Part of a small language model's weights.
Architecture: rotary positions, untied embeddings.
Each number is 500 + 50 x the weight over its row's rms, rounded and kept within 0 to 999. Layers, rows and columns count from 0. Numbers have three digits each. The size before them is the row's rms in percent of the matrix's.

# layer 6 attention key, 128x128, rms 0.111, rows 24-66, columns 64-127
105:483443514543507451596471566574512488457489502547482560639496472433495489537497488452542577538566440456534466558609423483392487462602531535592462467546503494472527554550538563481494430418514466
102:534527465493526493449564515490486461527347390578544473500470526561364480478443575400537557505500454589474503481545565439473459532550488560430470562563465440508542510482527456477582524568359497
106:561447533495479551482516458468568488538392518502480539487562581510572469498516515457638452518439413546508560474534437478492452497601497501489513509509528497461512547428573513394469576426590520
098:576547450454528521589440404407517544391514455592397535568463408520575450405468528527523467494492474518559595522475515437603515506515460464392508546375483432490515492516495501470389472517452578
108:389428418560498372494539550450484498496503427508487561544458608467485391433482550553533478575480479490535510531529453469522514552555503545519467545530534516576461564541372466502456522460489511
097:468420495489451442529469415501529483503511503528530525471484547524532521437530389472601518481490525493466417475427396550480520461565491592444444531521635458462424455531438474492469469476515556
109:558578605570461416480620502539489415547576585484496485476503465466485461488483492553435574468516531446462493412525417551490537547580559445485471562577455556445537568493446417522522539410517482
095:526519449478548557449529549441491420568550480493469451454450471540493476410509436588518510389455460515415451528505519623512481476493554558553601556568434559519483461504503531490583498497518540
081:567552531508536433484448534466461551477507453525465420416418505502571482457547564435616525466485492538502474557488526583520485461501493497550457583482488465426489510556429596501422481558497429
077:558504511480503461487485524407536611528391444455474429552475496546403484412531527464453459617454518476493495525436515473499567508535445511589544558476463479513496473535485508466463502498426540
083:525509408461491562478435631564457414484473506451524387426465548551435479552515525459543555408566538439452545542576519495476604463552526522461501544587581484528389540533526563480473498595440473
089:550434531570534450543440578566426509514575454453516484475510556516473453450480454583481526478545570523516447393507479494593495513472455468485555441564415524457476534514597593527394469438481533
081:383570490529463580458500489473601462478549546448525553558432434483520450525540433484508533467560483484495544476568446505423543521535504474483503433594548595556550525474593549515580497501463421
080:503503496441484536590487440532530510584483463487489474476492482499513508557562491446463441462646505446584615579442457510490533539483483579506492469468528526475501572527504487509604544549522515
091:518460506558543403517457422502435408558566474479430592464550426553504552492538450516397509494576509520518517519358451463467559575545493547479546502526530527494472497559527396463548460443487473
092:531598452548504509493526450500536483426473519487482525503516545485568375606505527539375476507496585465526439490428455496347488500472439534464507477504545499471468435469437479536456596496507412
084:505390530507565411504529480458438416502485512485493511439450528531550552444564587535575577434448459467504557522427574542486562496499564502554451529561538434578458568514450571403519595478527559
103:562397544479544478577491464544555539401402457504555506491507519538433501558581509475561499541473483492559496510553544511442468514518499510440490476462496533450413590481448480469475452518553507
110:521455398515478489509515440502484386492471414612555503553535577487537478438526477499566474496421463492511411599554566480547521462488431451526532454496502468453473531496383514512494556460572498
104:477576506511482523475468523496625419555398409547386528490429430535470491553489514453506497479448502537532490556473476554455479470551498433553490532485457510414462486483624457509450412519579446
125:532566578574550425521486475493451457584538416528497551454470495596462460426596402562478518459598501516535543470535435488486515602530519544445492444476511422525531550539462454452551458462446534
094:500511479572536567489467497462528440547512509489526525548508545528521531564425555370482429473508522573403408467447465546502564452594539434558558466536466451504568486498449416534465554531518407
110:588466669404450486477529571480502471479565516528550542565558470510528488570474447539491442477475539536564479531482451476428536461522507455568536468573491497495530547566480468425554539533559451
118:499483431551513554543507387552460377427505443469511537478529535487541469436577512410497466426495493339569505511510529567458568481550517528546500502475492436490451463518397519546468518471519487
115:528561532583514482471472558484627471458532522545375520444559539473554475521501568495486506486471455510420528485398618556487513498504574462591585492483507500536564468530547465473589541531581475
103:618445497418512512561431538535497498552466541505462482516480512477473434616385486448425447475478480515497511355510467489515449438525535433500454528511481503465563503506490537518513517489472453
105:495537530492515521515465554555459518505492574517535548398451455584476516407410569553499491423432476550492464537523497565561573494547523596453542473526487494660487474457523519425454536426490560
106:468448536549512443578547439547473502404591542469600404515470453471552511526501526434508452438608549447513536460547560415547403478483503505522523518461520592474477526446525551513501426475498486
121:520609471565552577474459520548453571561582479455557420427501521591587563475559437507560479587435546445454511549418469609477612466520490557552528496424475455465527490565447557529482551505507506
101:426504459579530587398513473492480516396467461524537438514454521495497464558409571529538605620497505527457564449514545508514547458486557411544465581432497567533538527536455560446462528508487450
118:580486483562454528499479440476510457526502602565503490492463586400542485428511543532472524504508541498511414413575436494489517437430447571465469516417463466533500496472463469453481498474485464
104:598520500530498456537519538453616497525558426440554492489428610435521544601529458433508517435464493410510495481517539473431521534523478509431478440429509526484519487461396515528463464556480368
094:459528536573625543454462464528573413465525411558437536530573536426493449566459522561533549513505544410475472458537492530497553532570419519487501553509454556523439526461441588522533480488478514
101:429422539510537558635478534456433492575545457507529475581514503477565505536488536526508509418492572471415572462478629502548518499515569564472386441468449665460498549561492484410514504512520533
102:492455490458446625465454498495548550453532438503509547640480482497443387533484503517550567422473474568457482517515542515501441478402514527470529550491407490398573516552525478614513462529451492
106:426513522462469533465494574532456466482509471581456600420483424537508481573545519434631393493441459485490450563486516596479471566524599463439514461421520378553490503490517413482515573500518515
099:520505443593463474575497457509470416491461506531503510511474495538509464572538572442426446581423505508556507507498578416471547476488480452492504485469580440514481538485575492614476580480609566
108:496510507472538481428406526551408524576443501456525473564448479521491458536527593500429539507514522455486547515473459459534541455494491480390599501435517423472522462499482347500537476495488522
105:524515507468438564442505498509512493562464477527478434531443510518528560534508548525546489540390480437483486482553593514584521527489479532461527544411528607477469478580580472523515595526452558
101:562488501521583490517542555577469494387526463478526599448458452495526504519499497502425473582556397359439530528473531470433507516591468545418497428503562539459534505587541509505504493435471554
143:490474552473458515480437556410550455481545569442553592539574501512471530523517593455418553465459512470556436444599477406545534538525577602603466462515521535595570589447548481526473540536563544
099:474528458437416485531424517473449554471466500454577524517505481472566467460433529504468513569409528602504583501498507531499516519460478452460489454506511544462493532388535463465404555527542492
097:579541453511535453458636523548434599509539372514533533458470477466520485495549556413596449532527580472531467585451521462498430458498583536486565554424560525420452415520478473475465535427522413
# layer 6 attention query, 128x128, rms 0.108, rows 25-67, columns 64-127
109:426517489519535501528584583549458507434478595490409523462375459487444431533502494506586450447568483468450605455522551498478560512498519534550472492555506610467449425424451422483488475520537570
111:553430540443434521538560463493526409555560563451501494568510523422463488440479559448449455496488619540380535474428560472541443443471511547619524526506527511550483530529390538468492450518509463
098:482549415506487570499499510597482502581516561535504466592442493570428447613412502498417540527511446504551485557466465553485491616442512497501487444458567493509581449595535518565533464446565471
109:496485482435579564384478466540436511504511547574543490507552391499491570568508552593476453388557405482447592431542594476469527482520478498495475490577520506481473482371465501519500459505461386
096:493484466520426411539451534427428481567485521459550523472520610509502483406448458552450480501507462597510498484484449515386591436491531576633580478556476477501611459507502511462562492494485508
117:468525481423539526581550394498552487384445451480529555483435478423552518514545438453505524399503538534394491473408563566410502552530461552527445461537403513495511499464596574463464476484478528
100:481335577635455399443458388470508475425412472488508556494481530484511460493515443443595529432577580638526523459473522541529477507512496507516507498522452503465501562497509550490494487410578513
096:495448558496537513536596477621458531515458523421536521406527517476411536468415476614467440509538413514416539521454522481515544478438539540455459476440506537522425502579525443499510460533550454
085:516494412461482455490592471483512480424429530476456466449561493488533560470444483549443469446492529510457490523576450442407476453444536477491520572369499457483402470562461458522558531587486483
090:486414476533501445489468517505502500427501550564397487510536531507450471543450524571574534489574468480435422491545510484634503545479527483529487553491509509505432503534407590480426512550494514
087:409521428504551470485410483527512478624514573470466549554535542501501496465465502496513540514550554398539483464416511591475449525473482597498501418464493473502573558464383567436424459436467572
089:453600433495439498503526534484572507547543592443476451431457536519541495522544526433417601568500534514524567511414461407478448572470489554500521487558476476458598492471484417529507529511510532
086:514446355537493504467551550490574467518563527546418427415488524543514566599508467552469490488455477513482503535523498439567531529403520504473602565530485502438471504476465435526491444426516472
088:523461509493448425460509566491397464411495522492589525467542529471475488496499485474542459472416433607564454529591464505547442521457507446456535475511509554539452492559429397528459479549643501
102:548390437579557481467505531539500443501501485448424450523486520550430462543511521572545478579533483504565446476569550501548506473551531521493495526490506529480430500531553492459527489433549530
109:538533467451533433488561448564464469553501531431565469533495526615412524504490484541476474537528508530443491482538533517510490459432516452549546533451474504513432512510578479437452535523480518
094:471557463529533416582501450511547515506407455523354500485456577479511526449510481506452461479572561474447505535460486501463451464560563469514453503546543466488538408472550493551518500486431472
097:482513581467495462494499391518382516565555535508525410473558531459570423466547550556467554588503496545450499521538478491454551416545516419460528478449529470503409528610464506442543553584456525
117:501526439525556576467435542508533525599508482491413458415497511463516461546415472528534525453489461505520514505477378505526528482540527517410400436523542496472533469504542460459524541553540491
117:512560431525445502492447476532460513520463543622386543543482530406610513517539540543453554558551458454496386463448526529477407494503479466511528470597492482464479459507540443556529556504506443
114:394519574559454558509488568490537574504457526520535595523580491537558537472487534463534599396476483541497539476573542442437521498519543518530522524569482496505489513467538425467611533587586571
109:481571436571389527577367439446426522474558475467512498544522536512542530502423500497502433503495498574444563591525496533502414468435534483537480484505563514485525538539447518448458421538529431
111:473523542462476456451541515490582557417625541460530462375619514451523527530538477522472456461454487464493529589415462415605473547508524443520458470489615489508557428508539571473567464436507468
116:466514434493493539487472505490523524524379577472539501488449574511533636492471528466554489515516556589618428473492432495422521452457454523527439571524390497496436515557516352526502524559567512
110:534438565556509494552486436422383438412584545432476468511530602535490440499508534388487459434458517444516497467419411487474498437514464504496510426454482516521503547491523506469485502542558595
099:454428472626513517461483498461476506495394473491574567509498494469623458527468513554556458601607508481602469502517559598514492504444601420396447422570519496482551470478554533464482535443490464
108:544560481452557529461412439437587483631463464576498462390497444555556492524500407495543519550425483465458468536415458461530470548504491487484474499541495442376557413447612502509613508497437559
117:548453414464422386530523525452516400416556503429531523438494488521503564538518481504482465530447480493556479475504446493583441483449478515491524461543474580518495537476520526526472506483483467
104:486524521527545417511495497473509492586497493528443525488514408510537399475562516551512477458530500454542407428574430499502488550549560508504430432555516470521521453524464476539424567491555516
118:444523476459517529570499458461550514508556538494477437472522616492651441516494554506547448485493430429548507600523528605570435547555440573431480416563562455538512526493449514559509511509501521
096:424473558441512519513606486497542440478526488544542510565486475576414558540567538457526510580498456563452482573420515483497548456435607587547571502467384505434450460525487553500517519472500486
100:563482540561463577476465465465507530392464479466424533532499497474592471509462434542480415435591545452492326423524465506491528478433489526440533547535420393475498567478464479539510601509555538
099:561553522551461526516555474487565425432497471554474486484523529359508426486515487498513529582387551578471469472494433486510617442468418415566491597503523549526485488408502551545521581538426445
106:439546524533511532495513568432535500524485445536506427516547527450554566520497578401483521548471533498496473489562460507518560410497532475459407563453567537543468603566466539482393469487541530
109:454510498596510519439581467478513505552532559432528513496472521550539483513432513616536484486539552574513528507454537516436524489491439531549575518553511564512520474457590495499484491535499594
097:564415466495494444451549599551430605554488532429545511483589483485435476446499534477456554521528449492611462510477486463511506581521463427440505526553524579570448457485587559532444398481528587
111:530423451537575475446558468493533550523536519467463505494468478497510431462419410532445531557481510520461535477505566473534463543448525449514414479397499589549552469503591478565385528538378510
104:535550491473546489514539492512518424529600459498534417422519483576486510440448475577517512509522604538626536439474476517502533529475416416501459495475532476480521398552519494514484446478515487
099:520582562537547437508472425543517494491543464462564517541476379502470451525587464548482479467568519556497477559464531545518528455470398527498492467430407509494520520422533554499435401469491501
063:537499486476437483575425525456550452519563571554516534556556512513451495504605508523532514492480494509594524510610435422549524490553535533544451479523510457543508533519459426513441615517483574
102:440401552488519463486432560418547511463466529493502470437508535467370483516571547496453507545536497499484466553452480412510492519567504541521461526457520480535616579512395463473449524515528548
085:524477398526542462445487497504473540511580532474440533531376495510494479458534522453486523510467482495555472501507496498578497530425520585513480534583436473487532594490474388526538591481453516
096:445496514567449478428448452427611443421512564560512523539521511585483503460470485517560536525468523534547530492531514419513529449548441503561438482453496497466499466536528500494492398525461569
# layer 6 attention value, 128x128, rms 0.116, rows 0-63, columns 64-127
097:442642528580447485624481437505461498514480476451445400485472557510502373504430516529398489531408448440532464467526520460504508491482533533454503512451458518509583470494547539495505519443560518
098:618450443558466507469537495566549518527531547559435578463513615497492505538482465515500476447424372483527516478478463450563518501546517500507421436509558483501456457438484497488472439416392504
090:379541389382541467527478516591524511443497521442457514541456532521489510446501462603445450498450548483538534446510563467530474509546583476510524541463556626507504488574519555508457536490543486
088:482516407525479389435538630584444525584540522570533463496490494460503542494449566548604562485487452528548485443473507445534555489501467476407514405504599465491602444460465569503550476479528527
094:518569499458550511517460518609515574510485404457548518499441504528498419499427472436507484506454543423572426423545453516517547569487589447558440613487513470472536516501511529477497483521527555
088:494447575432562521413475511475485487507522482439453572446636390523419488550436471461531563562484520434432456470425527560442448556558503547466551544462494517534538570498513492543528507456493478
107:540524512529535572485473475484465472510524504459488500588515607466493533561516397454537428375460501467414533529493493521413579540454480473452528461508494427491486524534524521497485516547535520
090:501566486450463507536496443395522444473420435542569515482573512520442458425487449502540514464570400488475473526472506528553542518476525537469547528459386447547525530452513439476541526468558606
084:419507599430478471510567459494502481464490519534490487573539486504381503555519593564400430486407591487513502507465549521524562585379473411538559486462526548553566425460491478505536533507507514
092:480480512512601475505468467440489521488399493524526506512571507421493596486533472368518488455523487496570446506462489489463488426500494478545576554474535454441393529502531528426519476508456511
100:518438409359531499525563436527516442495514481479458431530501469468502517422620467506566556455533522584460530347466551473583432505564503499441511502521533517508523479588498549466431488534393415
096:515395519460564424466571464453475472421500515504450563535528529512567521450504460530634464456494515487534494475501405449512480491488540552556530413462442526505516472419530460517533518479487493
095:467514544588478381486565504624421569339543560492582483527518561574511461520476501433475556480544506412548407548518388476571499501394465483579468520445483568472517523498493501462467591412561560
081:534542468479548516497500539554486523501519511440500482509419555598460479529485477544460483422505460565588569479614464521555407512483449533430537529486536487420522397565586509543487439493434519
089:454443474481455499482476439492606429478432530504608498480446573501544482450504517495434459517579492520419511441531573575514497540549531562497398455530506509413382606531480534461527496581385582
093:566501604583492619507456458567485506513556481483446528382458461526523491524503458496444497466558468384457548558586530458566537581474512544563499554456526504496608540489438509525544528519572446
097:434551517470479474511494510461480525495467527520450543549448528525575485560509626540477560535433432458542563537502432459500482493408489561406589491403522558436549474514500427460564534603511458
094:507451498426622477411566535521421479536512483472511510471415528476403532416438519499407564498481545465520408540434544470544565508578545471549510455488568484496527552495492554446480470471567529
102:515531454459437450575524543498504538535527468469524570491483533480539484567446490577470501555533379408623512482448414508453510505464518550515583528458525467515536550501512478491572478554607480
097:587518435502509485545489520527534473407583595515498522433487486533571364516479547527483461483510431389485505512489450508409441518482525472437465511537508540458494451501528515486473527647491513
090:523515520417529563483497510494525534402475511530440440529488514447566467566537552419549452484525513521504503468507481511559519546542582537451575523557504599555477510527517526541531459519610443
090:554438488500458496566420489499425532477521489547521543432565503491507466592512621510401471568495545517507400470419396438537467473517438490564489566519504471473541515475537427583519503468513495
093:534517547516497590514462500532567496488542573505459542391500487507467478548509496555478417538535550492457416527555510542497528479452479445400502416416507478491410488420632508523479576492550532
079:529567495480577517499514456483517555554505469399547402503531465562464449458490466498560537583505514441564479457554502612520586439462507498502512444543425462467512452470452513466461407527495500
085:463508536547557611540579505480453510520482490523497529535468471681439579486535512510562521588430504406455537480528425426470519512470386585472505454465439519525480503509513519563455487535409578
086:433442517548484467495544471427524496435430543510482478535376543547452468499516548542412484501470455448409538526534562462514514483582499528432543487447504526527540418418494405495476517525493477
089:535439498597478476509530501480459548517401539516426570537608582491490509415614544544536428487534550481545492567560507466379520586508497521591502495409486460530525580532464422528494405459509520
097:492457554477445558459506505449516513557529488340596545449573508498494542482565519504580533448553560528422522443473491540482564510476527498528477493452495535438415478519425404497413500539476463
087:549515569477483458552534435500528518403520443555486530458595476563523474479461528552578559476574535463451498505483533508501495408443577523580488555424521563580518481493484594616517511539498516
090:507568475519479452492555549558358585492529509584669516489414547551427468544507476446425440561415530466538534480507488546511500537461449506506506552470534516452439445560537430572532528525503468
094:484464560509442461505555488435523498481445549488492452365548508456563578402553573516634543557400537580532457495459446462558478475500591523531529534537527549566460488466556570555522434483553580
078:549601590536514447587497506484472433439436558482569528481530511615486505546482492521503524497496509477504536484498484322483531478428544426463547463566573532403560467552486449495601492498555474
098:516527511554519538440531492485521511465398438547510533555548590537448541486501446411418493487484420547392549547567440515486489518480520460537539482475535455616427481430491534475499523485530511
095:587485527510560494494462446581489492515545495451476507512491460521517498477498603419572515486419574603512582544471497471465472460511549469491485493500487572600486577518612510523483590549500499
090:491522397435497513427439514464509545539437488494521522555454359410463533578399541601473463455459440516522551443522493527510449489476477514464545531550426518468456517541555576483533494501491394
096:417564436517450471527512422531563537530456456388507429411481481493550465469494576475508541613454502529490539512368496475495537577552482495464481586500495461511622452446562530494505457479518496
085:473513447555517510500441539579547553464426487502465524491490509522476471597578485476456531561484436513480610514501607498473520560480594378507446438485525461463527447606496590548584588537445514
101:396444427507545508514486407471493486456613594563465589560508520518460509510512467557484543563524469598503510532470548387478450452543511582450427506437511506554452509510554487506464507433506452
083:553551494432444516442456463457553523529485457520542492518470431587484435507571485580511557605486479464584504525558355514440472473497479480555586656470397463412532528538504556495488561538505466
104:510499438605518431498356530493535567542460495412492406420499485509458526492531484477497476468521608562410504457486558522548515463544551449571510454594451513486456578510506530531484459500393473
096:457532586481432547491511479528543502524453435549551471422516425488539507493461422455559567510485476487518448484508511509569549531557473537451434529554411483592408516467540402521533499505500461
084:499432565572448523567558421503475462543526468539488518457523536493493406492459449482442477518596530453478462473485570531505506544529573565511526504495542500526527390559550540387572588517496506
079:531451584536495579565546536551513488548434555483541609520503516570449472459547433471527512557571529526444392407471467499464406421569525511415490518532538570505528482478498562506433415625473490
085:504477466501434512484539518489466518532506431465431477409428582486493497474466528519454603484451504560545449493462562464486421517377555540428568548469518508525544459547482470410473476552490475
088:471585477545486481573533427478553541460444551411570425577548596544550481545503550545589535572553550533451513540458542502511545549474511551511515448529448521528546523463517411524523450467562470
091:553492496458545430525427529552551532479513494511509500586532438437496464512541500508466437443563535557579545517501442523498481550557552456522468508580559468484538424493509454468532548466516505
094:501642543497524404556469452611455464509561542531477509429505508495572424559572535510497463474561481451569558474595423525484517444484537493422449560509541515466514426439479537437452550596512472
092:467487485464555528436445470553486470538405571527505584526486447527522462632538525510482470475569453522487537501400580624360544533511593514584441458459580477516433447505469479549538487523505452
090:496472563519558490490470511554398461494527494487453498512489561570546454567482501476420445482469511510487478498528460519420508571452390457515479505408514535390478397524516494436519582539564605
090:463497512540470543436498480571527481533489417522490566437504542504548575489463570422524413505439486503567452516456560502459468418441471493517583414466570567524549531438496431462477472546516558
096:546506518575480559591509545495495477480408433506421505424408540497450352509470515550500515524541526465495421469412514510487537514531500542548416486439532533553501536560498605463461457483489575
079:499534429505458575545461399472482534448573595454607531480562414480545467444504516510428606430522584517493441444463593408514453487522529480438480512524583452453424546448510545517515419487466506
091:462485448544551509490527498582517592447494499476597470518627573505456496522415509448557547495444535521496460486445453526459526608490540449462499513470377416485496505425500578648556512390586474
100:546518568469491511502462567526540536467492388518541560449512529427413529501452489495501521637547478504431532573537436409529487555385594589490578448456531456555508471523588553491540571497518497
097:525655467421429492564474539534499567454472421415409485562474458482436501532494506555475490483472569487482612516505505600399505539548519462516525528473552504486522572536468591609470541512512484
097:509547494481526554464505440459366520449457495543441537510477493544419546560414526567466462525418505501494493569492484527532462521510366412413507523470516521518476506497518428498478479473531534
090:509418500519577529548476458449528484501484533513462505481489397434433546496480539593657509470486507558531450520606500464519491445485432474522425436563487478536532462598525510419444507475437521
097:504439502491422454456536484487519569503451509492452515452540430580532353509445529413558543535532506580582521497514484529476338463436543487499481553553468510540494506487556536621544500457538555
088:567493484506467467456506476528515484504587390530509448518580462488469456577465519486546510566522526504472552495521501548482462454497461398431531505367444548564571535565526517546597376524492546
079:525434484572516448533494527532448536545393504522544523451555430396429582505379450527456530515456589453544468555529488480518551559493504455567531460579477626480489516508495525557540534431404539
094:480464482488399497518543518525474381455448452539415526476531526486402488503464522474501466524540451514403558545547514460518517566440454529470538426559411529571473630471531478548405514469474509
087:467500407559529557481558468558569581561400511524511557514507461453595484512481419478558523575569519545418534472525495575502424480539438503459449488516511479533550516548488432579578534468488545
090:471437473457500518488510516471521368496478483588458537514536451511559557491446464547421480419478561523496571475528613473503458512549452531487462401490525474555459516458492563508485504460520513
085:494462486484426583545580513459501438488538449629547420422424508567467595490526482475429575504572491432474448477502439502442496504603460495434486488550555512471545438539483547421465464468456481
# layer 6 attention output (transposed), 128x128, rms 0.169, rows 0-63, columns 64-127
102:568429520585494538504502559431471358427455377445483525480524498471525498472570515473558580560512423475484604511535419528457455485588542489580459458556522513396470594506478478543444430444525483
098:498474491484551511523491556481547501477401428497539426524491435455470529534398500521590516629539489491545458456578568528583487529454418393479541503527553494458456508521458513436505531524560575
097:443462474509476489503697567465488539498435474548525447500528509462490535435491526457540544440425485455464504550406510527450537471542540516523479504566585400520576570406501445501432403487506524
094:480551613496540672490439509502510442492480535451522409516558504456487471549524440454480444560433465518490542580476406519479479526504533417547468458480562503461490587618504522568581517582487530
096:560451495576470477404400446477479426511460487563566476542563565497585471518550587520541525549447454527552543548511533470463483437632442519469518503584532403474487450500527502512436532516476446
096:474441519502514500500509573531438541459524535503499544521606543509513532540490452316488496555435544547499439545534478500564487522555429434467482477482602427461497410580572506468547552489595550
109:494484582438520544571565458567476514484495431555467431532509482515442442500552527512509466496520551464438532569540527538524566505504513546423462595451450536551524572434452585481466462479496454
094:524439600549476420430468449401464509514537458492548510468479590442446485505444562491333534491507585573504397544440508490436515525531461530556532430380490516453515582463525515515452480498476447
089:585438522623501494563585482486519438411514479504464558530443518436432524528449433481554497421431571444491502518567524480551496449408515520502495472524536485472499541500571499518456534463529449
098:448488466533560548500484478573587601637499459571429528473495424572606540537476493513487566558432567524511558503478489473526565590529559593379492534508544530490532457520463510514477433540475599
103:491561489471369535487589489480478512506526529494598463419443435470480531500558492505440501556499480455397453578427510564482444490526530547519487467487551517474564452567581492519541447476536493
110:461484515511548431579481472571553401539509494499464496441420527528488457534458444566420512512667567469455511358414510477462575467498464527460460513505462530437545488492516498346577500522506413
102:446481570527477499478517570507553446454519493549512551558511487501533547448429499484510559488510474408552438394552453461526529521497543442428436508575528520460478544483466492586418564488550454
086:485517463484454518416580501500480518529369547511495470497440527396501387476461507503518570448535554539447538523462504543443503455479614501590480500555374518548578455431546404519499482516512491
089:481545478553508468571556518525489581551484455504485538630532490500559472503490447512525476528464506504367506497441560480501515562575351518553454504492547521697453458509451552482408407459461509
093:571391413506504495414490496508523462524493362559473465523528534453506472424454503470409455497491538501563495459522529494547431446478494465416486531490494464431441370474500520428570522438491546
097:485421495530558497506536485486506524439461514524548462491518487560476491473497462552506480506526395526498542424529452505550446456531524482580405566416479591402492577409529496498517491508487477
093:482366540483454520503497481563507523502518459536474441496485495404473484489532414519500467559504546432422595482510506450473497494478486428535423488556514426453455559585399468474437494506503461
108:542491477524517468478561482496456543549392388442523546517467567573585433486494541508527554395503494559505479450548487446478390434550481448485521520497393502370534563551480512519509501515512461
103:525581478481520530449547538451532536432511420414445502592470468519490569532541418431469577533470423577474579384491566443518435485566458552501433473540517550471459492467554625546587473467420477
095:483537398509540436477561470450466511587529499458571527535480389586485446498602399483527558464570483503571522433391390430487479549550425533482502512470442532438479453522588525559552563493528552
100:455476417352496463511502571395474466537515445385373499584549499516476438501483461563467551430526524433485498526552450407550502531497562384467525455549481520439459460525509495523514540487502498
102:547420462549560490464498473440503459502477399432472467533498463401522546416517439425503539472487497441438469486587471522569552518542560503562520651490350471492461450507540575480525535389448496
083:512482538515479571477477531502394571518549463508496576433439520499533426463501465482474443498522476464454469601482503591452520419484481514545493450364562494517566568511468489505510443503553473
097:527438539464492444465452549493486469504554462563479492463431478505458611411468398442527442561491514590451516527446577505538420453472506562587560538496418494539540450505486504472483463549511502
093:515465482477470565541583606631445484496551537520488533455440426446486554555506504531533423509552465483552498484495604524455483588543489495474421374463467601469473481492499472450510419479462582
101:497509422466568472489446562523583460552539498497511580641489472454503481500561532403490543507498566496525466417529522554483547469525555471504555444536508610614523590489458537448429585433510548
107:511482521472568514449509460584398469460503516535478479490523447539474473530526451471507475442517533526603495489558507506512587411499487417511584539542513521494491448512484558457525440560447444
091:545537507555443540464487501563567401497495505477345479465506597460504544528576534533480627425516583504578512449461420428414538466528456560480548567532531442448430567518521534487509467499537485
095:499438482564431523498480449591574458507424383472460587521519511445483448416375454499461506445498417509353522547522577479503486414534574525467500459541501455494489487464461628613426514556504554
095:524572422545551459507461461374512522494441512452503536509514430496467515540450551501455525494538465442518467467493425379493517381512481550521562553541502476524438630591498451584523529530498501
080:471549514526468488474463542535538416542516510521475418489496505510515491449526591347436568480485433452522447393472426465419523483408451444462453474473507535518422491451437491511488514554480496
098:574388498580506484437448483530437466569505518479423494541530455468476412495525494457513564470559525567567473452467490500577455466465457537477430498470471547457517655460518552477398505530563549
098:475508467396451557588497493424484454442527566539455485490580528492499500433544462451505545448482423437577484416467520467509580485450494596529503514550517503502476468509439493519586418457606500
097:437542514476454522558505488489502504562509523486451513448600562540436463501494507474448547458546509570436546612435519557537584503554515412597553490419534479525514438487508423524486504469447500
105:468481475515388502464395540510468535479459462508554528487523586538546519503484501498576575513519412482537496499631513471433559448514507467484489470514552468520375579496459482483569492563466476
093:447439499528547495450453547602527554536441459555398467554477537500524517535479556522525519430463482557477500447543465463574455485512473508461465549482517522548524566436532507507550487425551409
105:487420459404476502492583550475583511455550601494470491461598501484503500459546434501581448439534482527548488529514480536427479528476614505519527476514467573495477525496557442458532554449572487
090:497465543568405483484439578580509608528552495516441500493455543577467567501499559469422413532475461511486503555451523432506445463467525514497588585530490506485446445499563570534530544486439519
104:512514435416470595440491573453411527583581580587476574494635491431495441549532534438454503454445480514520509615583504522441568476466456428492475517476526508626542411435416424500539502482563461
104:499429563540510460543459526510406558420422506384460486505538467545583439543480535413443501601507538541478583526435469551394498466490520510458543491442541576435434504446443559545408466530461519
091:620565481487530522533556496486498480441454444516441568594497613449448447600553445435451502489408568446460447545514446513480509638506504547433436538469508535494524544533445504533508613455512567
087:451489477400413458447492475559511481372516394555445487550502503508544475547523411458507439562501491493471524563486475491424488530467488482463532478557519552500464463423587431486543485552456492
099:509511533555500471534563514493486461448491517539485525459484555471417562535498403492458513419531588539369481551467447589530504545549494397544424555537554493434485601439398589494482536589449548
102:398503521570430518465548476503415403504519465516457476436407546479481483433543464490497499517556434459493514424497389485407574427452450524519468419440487509572489481531445424578557471496500553
094:512581580532605503466496497534568501549528547495527467566489484498480364495541492490489493456493588469488480414531477515429428558617479572477500448532464373410571494564518448511501497447422467
096:459570534457583563496596516563503538340453447463466533464551492461606545452511479453528476392535415482477504478559607465493599513553466612419459539444558550502456500598572504447438507453463469
103:509495495520509562501610535550489427604534542438429496613531522533475534450544513476480477407529468521565494471529608651549481478474546507505485493476476520516498423375502530513513466551530541
100:489437547467470521486560577530512503410513527523542489506408495465504492499534545411563557493487448458449486486493536449606526547516524508374516575546515499463545515435535559458462585533482541
099:452529479447543517544493570461516507513433403434496482558507494498496543491511390543497422546486579540497493557522463408580580522502490532481440543543571481531546578479519586464483521638481378
105:462486487547391416514426497478569481419479421525481413521567453395521555597539452550470579468544412517512451549514490545434526528478448424508423435458499523429521525494498436482528449463499512
088:446521460508463457512549424423489598533542424466496553433507565469506418553556512447485369462524510536513492498423539554427459592502530488468530475541437550454428533453563459521582449477497410
102:525547506478551584504467504446443547476547523459555546500509513425537517522530559548529414520505536480475441432486503560543527366551523529521538500509502497495488520553527571433465554584533495
113:499447541493429472514447451489508508479460532512385429566565587546479449497440504459615523452491465537432465453578481421462448441571428545491452568493509566450534519598412510488459536539530582
103:451460490583493506514488537482447441482455409527523556518533563544573467496539528565537530296461482533447459523515515606511548466540439517526523549480445408393485473544479541467503459465581494
098:506514521492487459562556497498474480437551502530439458454509563405485476533443534441589545589534499475477495520468490433602616491424625535549481415502407476478472492536458528474487616589566557
103:485454372467523554525508489472480569388576547517521458441554483446482574434543551474533562472605546516462514510477415522515471530506529458568526516403570552618489581599471498481515442462613468
098:463502514521510493403383424469516509377532510445517563484498495487554528474500539528469490402503526521497405427513473489526487456547532557438425494522486459519531545409567420544503556588488430
090:484592514515475465522451510484444535423580515474531556525440535488610496477473478457583487474471551515542481479537422488465556525415547584462470606550525428439528494560349583478518485449517440
090:444519416515515524494357433526515426579511522593453559464488433490452504490594578477464495559404486494452510420526470461447510544506621438596544469469577406516460495501580532499433516552529443
093:477513491543467460560565523500518489410450497511621496556564520477513538501509472547499449573471524517493535449503486464546450447520443573624535486426451540451542485484473611494498531440587577
098:518493337486502458538449626489488574489422495528526484515460495559589559478510467519510509505580448571476434498497409589533499511553476474543464461546485489539472427529538475420462473545489504
099:523571491525557518568548515497590504545483563505460465445584514421552499484536457420543538513512585417459530517458550533427462567425451475518481484600495572574474427453596489559555485503548505
090:536543443531572510452506499498511534427462520459555449499581429557545529483523400476494491577499575524423434693423565506483464581456475492481496441505452408467406504495427498624481535513492509